config.toml
n_layer = 16
d_model = 96
n_head = 6
n_kv_head = 6
head_dim = 32
d_mlp = 256
vocab_size = 4096
activation = "swiglu"
norm = "rmsnorm"
norm_place = "pre"
norm_eps = 1e-05
positions = "rope"
rope_base = 500000.0
rope_fraction = 1.0
qk_norm = false
attn_scale = 0.177
bias = "none"
tie_embeddings = false
parallel_block = false
init = "normal"
init_std_qkv = 0.0763
init_std_o = 0.0539
init_std_up = 0.0763
init_std_down = 0.0
optimizer = "adamw"
lr = 0.00313
lr_mult_o = 1.04
beta1 = 0.9
beta2 = 0.95
lr_head = 0.0107
grad_clip = 0.5
warmup_steps = 412
schedule = "wsd"
decay_fraction = 0.561
decay_shape = "linear"
final_lr_fraction = 0.0
batch_tokens = 16384
seq_len = 256
doc_mask = true
train_tokens = 95160000
steps = 5809
dataset = "wikipedia_en"
Each number is 500 + 25 x the weight over its row's rms, rounded and kept within 0 to 999. Layers, rows and columns count from 0. Numbers have three digits each. The size before them is the row's rms in percent of the matrix's.

# q: layer 5 attention query, 192x96, rms 0.1, rows 0-31, columns 0-95
# k: layer 5 attention key, 192x96, rms 0.105, rows 0-31, columns 0-95
q0 080:476489498535481519462462513495497499553500522511482474513529535512462465447503477477534507519503491462449472465469500472498483477493495502517444504496510511501513532477496522480464471509510467570463492457465507489515495499462501503474501497500489517553522469523514499536479500510509468487
k0 061:501484497502474456531520487510490487464490540462470512477483485461564491473478528443485465503468502501464517514499442473468475512470515499507492498538494490457481540485546471496504523508499497493505510467494465515500523538497496511543506546530476497461480498500530515487548473483499509479
q1 073:475487472527521524498494522514479524513512432482482520512522479496484476554522501486450535482495490499483543489509558489484527526489488491523499519474478442463507482468513494505499532523471464538522524519510519519485491519476522509523489495500554507512501522491540434513513491527513536471
k1 077:493502498512502535533500505501501512509512498507514493493483492523489491453474482536550522486516512482500500501504563558508498516490493515518501489478516503529507472510473511523501514474469511513454506535539518451519458530490503482450485510468424486523451451472442467500488499499532516507
q2 105:495492468509507524496430498510525493562511465487546528491492488528454465552520512466510505536460505480498492461556500491497524493514490458498499502503534481460525512499504502471450482475537480515489539491501501502511491487468496505494486468510508495533480518498563481492526514470523521521
k2 099:497499500499514470478519493495526543493484514499516474503532547501515526446479494547504491510458470530504505478478454505521499533545507512508478538519461512530480496527498483500496506557503533477534495512579458549474506493506526471529517492499490508472519509528468522503498500490541459487
q3 080:527499519520507512476498509511537498467525476475485506463472493478547500544519531481458470490527471489497510542502527434561474550512510519498519498502502492534474530484508476497514512526437533513545500496477499489495480528538471504508465543497524471467531497510514482495509500522495530519
k3 086:530485465460468474519497500473486511504512489481523491487505509495427523487494459514489465471480538468564531538489527546507496502498472507492512502475495490542506470527454498416506509472538471495486527484495485529487485530505514505536488538467516506522507500505492507493510502464498522522
q4 094:479479528504492492504505477538497474487488521480485524479474525504469453500522508489513482513538480506519512515521511502488525467519497468502523529504499498528550513454541507470501483500469501570499581513451514498562498487501491471524485504516500486510440454510489474482522524489466510507
k4 110:498479463503463470458508505496455518454485503488476493469496501490457514497446517473482438517470525481509503559490517513535511513487512498512523520493526538486468496510502511462487533490499491515481531493524449520463493488507485470573497509536528523494514532479520517522529503520472501470
q5 096:495484522493492518525538491517483488468479502477469545482445506485513519537495507532461492490503529511522489540474540523509468507517473506472476509508496486530498496490494528493537483482478498493485521527478492497554500489500479511487497536500520460427479482517455492479518532475445561544
k5 082:497459486530469530539476507506470482469538489508479521534486499511485477497507523484499492508529503481493521495570550475498509518479485504465506496482537493492515498466517509478481478461455475550476543508474496485462510522477489493520490505516441476508451541433511518483517505509498530488
q6 095:532529463478514497530511530460476544515547504517494492503550472505555518488470465501488490493507491474483500480528509483493455531507490556494482514530510515492458506474442520515493494489529515507485469468536450506476485510502475514496546502487480524492545545524481507507489479529535477492
k6 099:519530519481534494483527523524524502512514481540531507479501477501528516496540469505519538514476512556491488488461459488467476475493516517501480469508487492518495471489483460520547510542553507434525453499516523508546502483511511506460501504464523479500524468522468479482459491498512471513
q7 085:450504503502487533511415512495521527537518531506518484551523486520452469498528495475538517500484470467459516469566470484488521512523488462518498481473505493493507512540522516495511514500498500520514506469477519506459457518464533503496502449488500512513477511486550517501492490488507490512
k7 082:496488516493508491516514494465489537474500495458517480461478515501445513461519500536529488509515482432543492562489485553496522501515518451531527492449484486500505493521503459468520491519502527495482483488518502497505504502452503484510458486504505554524491510501473500528526558469487495489
q8 105:507468502503495490510528468520472475458457515455462517492440530472498471492508538507497464492494533509502513531471540523492504485496513490488539511485499479514535470486524497484514486486458467477495532531475487492529512500541464504526471545527524464475478426509463508503516516491489512527
k8 081:469459469499479515507495475481492469475511543457470505492489529485510452522466514530490480489526493518518485482506509461535511524510466525477524542526505506505531522484489551508478495463458498560484527517493465457484493514545477513540530490524481505470504533480507552506512501534506528509
q9 091:521524464496523492533527533473447514487527513504479513488489477489538522533464494500476477487496537499539517500506525465502453526477503555484473525535502516506453501476461511491508502483505471456496480498534464506527495484537448506534532556489518514473518522510454478499501504524531493504
k9 115:525546520478506505475543532534512505521511501551519510451504463492539499513524472501521550506484506541502496468470485489468495474470514526477483496523474501510492494473473484515534522541556500469507463519522495482528505450518490524460513504475480468493501504494472480499441492519462484533
q10 092:517529457489512522528531535474466503498530507502503500490510466469518488542469486508487465476496528515519516509542521495476477498468466559460478544534510509508446506504480492468515502481502455500496529495498448490508495507528466514527555551482531511474534527502460495509484494523513485509
k10 129:512543485474527502502526538506508537542526485549545487474531470474519505531514459516506529507471495531502511475496471514462479497461509534477477511495471518510469513511465483512549522544570509481532472486525489492510485485529518540466510516479491482475509507490484498501451499530485478524
q11 147:515521473503516498497513554479491550532555489532532483507543470494518522523472471484467512491483492507488491485541479497493468523469487538488455507499504514496412513511493515504520516519529501488496502461531491498466478485510508518489536510490507528474551547487485515501469467516520473466
k11 106:520540531506494488485483544496504521513522469555525493530530465519505532495498490484508535516471510504482499514529501497466479489482521491521459469479501479500454481526506450508523541507557487446515457483514528527490506495483532494441487504466512473520518474520494469484473465479499460476
q12 076:535473505477510515519506489502475473485514507497487465473524504492524503485523519492519497462506476527575512498504544480486457502505462526491500521461482497514512490479503448454495529508473482530505521541500495492541536505489439546483536512503500491511486451493459476543501483534472511537
k12 077:457516492467517513490501513510462529489525514493511467480473498439483468526469495530481471501552472473474540469510461511504490489505466516481542505466523498479483502485482479483512487506464475543498520529489475433510507501546510536522503467513505518479471512456506535524501495550487523506
q13 081:493547478489493491537527551476492507518524510506493552455497494506523466499479467528512461502510502494502532515555511523489510495482523529519489508548489508479465528487495512466541516487523476541494549476492490488513482506482494452529504511465515553482528558482468492528491516517515457486
k13 085:522548487491519502487490533511482499510470455517511504525553519514506535493521491478521539516444528514495471527497486530478486499473533509503455496475490494506481495509510457535528546518549507452520465490494538528511529499459512467495506525487533490534537468512476466505489475488496448485
q14 082:499557518488488480540534511506476495454485469469492487494459475471554493524488500545501515485524498489529484537514523475499472483467502534479482545469527494519474469500462492490546457477482481488497474521487490477524492489519480516496510535476518458499480471509485447500504500519459550521
k14 078:537498526555512491476513485485463483444478545501488491486474514497488508496507477480478493468494495490454473516510550485489508492515520505493497516492503494472491498487529521515499460511478502500498480516481475466498460480539505495493505535550450476474454501494506496504481465502409537451
q15 088:517490525518522532506500514528500496495479536509463525511481501498475502476509528526486509528496510499484498439469504476489525546515531500492513475473484524461488492502535551466498480496499475484513500480455473493452460432530498496528491501497548486501560521469538499500518510480566507503
k15 082:505503502477467524496496471488482481521522520497492515493503471499487528498502503520566536482446543518528500490517551527529491493472506496499540537556507511510507474530468523468491509500509529544452513487515512500498481509463481503452500463500446491540545520476531476477469496493532514514
q16 075:502524515464523493489471482531500467470499473476487494487498518484522521498496498514508510477478513536521492526480524511487514485471462494486502529467531507499455445490523508436536481446533467527497492504516512530517484489495534488534526490473476474469506511533513447446502505480465552461
k16 068:559529522551495453512513496520491492439520510486511475512492530492483535504455453465474478478540520496507500512507505511527493496477514533507473540462499528485472472462529518482506482499490508465461509487482460509471494496552487502497502492542503456479478531534517493464503502537483528506
q17 078:520478474520508539463495534528521467501491482476530531462491504490474517502487503517468499484520501542488468547532529521483462513525563483498477507509498505494500537471475463524478529552478483473537528477512497502507522497482480474524522496468523516508505545525516501557486530502486442517
k17 075:497538505493500508488467506476514497529498491539484496533465485475508544486479502520502506486468520434539482490417436525509494473448529499519513485496501519521490501525522447528498505492489507503490496506508534473495515531452544498480498544516497530520469480472526528495524504477492482499
q18 088:499512451528542479485532481457486481490478453495484514474476464502522491526472532490474468504504507527540484485457483479536533545525511527486524540516548521514504503473472520492429508473509504468512516520506516535491487491500493491513537527533509500484484519499487484556495505494552515509
k18 079:504473523478475503440531513497490520498513474485458501486497486493508498512532503490487497495473539488454487507511502514500502500495507509477506482488513517513518488462469499478507540513553472530452511552489520451561504483450485531472516516475503507484444506527541492529509555530489470538
q19 108:510509555479527496525505493530528499521493448504507522514499496482530544485524535492473522473448508500486540515473493538494531499474487505499504507478503478472453464533515524476566479480518522457483520510527553476487487492502519486497483487507513482489463463520463457463505483458505496475
k19 102:544479485567471493508532482493463496440484496494479479516513478535504540511472488476485530500537507558509458470527532457511474480518525504499479520534506502462489490463481474493498508482448487492483483503494445513457489477542500503485502503522497488515501520498492494460501449515499525514
q20 087:524494500523501462483513496484486502516541551503540510493487510523551521495500491511504480474440511488550510490514461543495500478496502504502531496513515539527496524494476522453540521468549482532467507500537522551548464510499517495492478513494495515451535454502468520461516489494513485510
k20 080:526541519501507494522508531510509518480512463496498496482510454514486515513538512432499488537523468529496486520510512453490520509538498524523487485484519451484512480440470502517507511494490526498505475532482522509486544486479471511534455466492569472548488512502481487509500532529534504466
q21 081:522470452465522495464518480485459487498479457496486493518500534455545557540480492505467494488470488503488503487468482488559520517526495508500494546475506488489524497487520490531455482513527494503466502502522498497486554512506522528496491523547478488527489479515576485507500488508506533529
k21 077:469489513490469495461516502482532537520554524520484520472451519475549475467476503507465492529473527513486521480501498479506526525527479502503490487509525505513501461439486548456487500482467481491461517547499488517556458515494468501486506487471479506506477528525497512486469539475527494503
q22 079:452537508506477481524487476509531495497496446514501455510515505491489519477459534492492522501466539503511493556496491535494488520474497506486535534494517499511472477505445505532519489474500529461518470487507544535492473496487520476490519491481487484468457468517448474455463524469482523467
k22 077:537483523534508439513537504472498436467496475460492492501494473538523527503500495469473496482561484488471488547508500462478472498500553524514487510486491528482480513471522485514503483508504494498528498497504462485484504489545498519484515519520479474475459500533481473476492461508429497503
q23 094:496459527516513529529480489509519519512493528514520455545538519478472527513495503472496552487481504473421513478496467503469517528471471504500481501488487477461497512523519527535527537506538544461518504484488535507492473473494517500506504490541515487479470499522508507478493504467509458438
k23 085:482526524555473472529484509504527512508486496530502477550513498565511544461475476500508530535494481518511486485527505529490503495537565468535493487493505506489480512536512454505503542516491505473542476476552475521473513502519459486478534515471478484501502487523476508480497453506518490496
q24 088:518550477485495501499522539510469474494512487496520565445486483504545500516498485525482454500497487526524500540535513524521504476497513509478470515523539488497452498498506496462553479495489464521485579492510482503509489507484495470529529514456503505477541553499507489494476507474470505499
k24 087:554525515520519487477489515522491501475479475547493514536526511518503561496474469480505505506472534493514461532492528511493488487453512497500458517468502492515468463479526474528536519493552486448467483520474535532493524467476541465467487524509526477516493497507506466474494504477464480496
q25 085:497453437540528531477523510512454489487496453495507488447474508509510526536503489497434493507497512518510468478520500498504491494463509496466475505504471515485474527486514525513495518495463460488478546468499458518488517470514539519480511532531466504491515564469529514519494516494529495505
k25 085:494546534499467483465458495530548514523465478546491534531478474506530519499486501487489523521463534497541500529474544527514494513473488473494473480472515491498486443502486500505490512486540514513497468546487537490533500487461504482451467501486509472536488483522510455514484540480495482490
q26 087:500495500533516514559515486528495499479501539506497511519487517502529530530485528500481484532507527478491493475493522463543529438451506499513515508484471528436507486485484545535535518477514515491448513512460492470489500496544509525536495524524502459501502532532497505454525521472501530506
k26 084:501512512521482499544469502528517500508503543565489544519482461515512500493451485460504529464460525554518506517525567488503527509490482491485503508517518501524511507493483511515496463441485512511519514512495513477491481457485436517509525493532439508495512532500494478509478494486484492469
q27 081:505513525507461538515492524478518525521523576516508492503506519474518517471501500512512552438480507480516507466510459539453462517483519488484491505518480518536510537535510463486516508521464519492522471475502491535490451499518505521470484526492527511468490466494470547467527489492516511522
k27 077:483566532481500493490489510473526472496497479480485498475508484537523507552547508474513539510514449512518488490509483477498522518547520491529539506508518451484488523512483486504527512544466550533512480490540517508487550495461514520473485429509507501522504507500488491515471484482487501461
q28 091:503493491484501502522531460467492488465488456492476489477508498515523467484468543504512452510513500480544520495453541477499471508499503516496524530530490511492528495467494491501457485494447493470466459521490462488500530515518459527503509536500488505540486493499442480553509486544513543526
k28 084:482459472461495507454511506489482458489493532457486496463478500458513454524508508528494514481486497500476514477492480497515515512498460525462558508522526523509522503493483549460493493510478492557493523535485491425519496463522498525523518508516498525457488507500513509514490523544485529534
q29 075:506459540503515497531532491536483475478501459498475501467528512490567497478451555528503479478500525510470495529497520515495505487476507527500484531504485493447498497486467483529529504484487506469483515518552533483523505526469526485511516538498458501499443511548470475490490473499467478506
k29 072:518509522506450470481484509527489464453446513551480476522519480494561513475453490496462524506538492477533476516490494473494514508502520504512511508500507511511510505476515477505499449529484454533492499550466452475492550530508485486518499528532486463472478499505488509475499467530486500524
q30 089:511467498502465503467493480479500509510515515504515475497532485517460490478529479482532509494513477523527493481474492492502457508547496486506503484519517490536561517489476452520423509533460525478521471516523489499477542533474470527453505469510492507526463475510475540539497478528476488527
k30 087:457455491452530525483505511486508524520527511479509502485490509450499449523500545546490474486527460466489527487497447512491513501515468500478542474475504484493521549515509496488483483514485496569506523509512523471511528520499525540509486490491513541461476502486513534519532534510525527522
q31 080:503482477531518492492531495516486491479484480493495512478455458506509509553496536494472493540504534477520491505490524472508534507506530515524504484531500504479494488476435532529463549493470491443483530517460495510508497479539481515531513540526537497471541545530519495552516486518518509515
k31 070:515475501478482521483486491506479526499475509536516511503463442498507498525532491490503488511436550486525501506501500483497514498468484473495507498529507513510517503523480499442502487462525484556479514559502510447528488438459472509468519532527463515505460499495540474540516513500508481498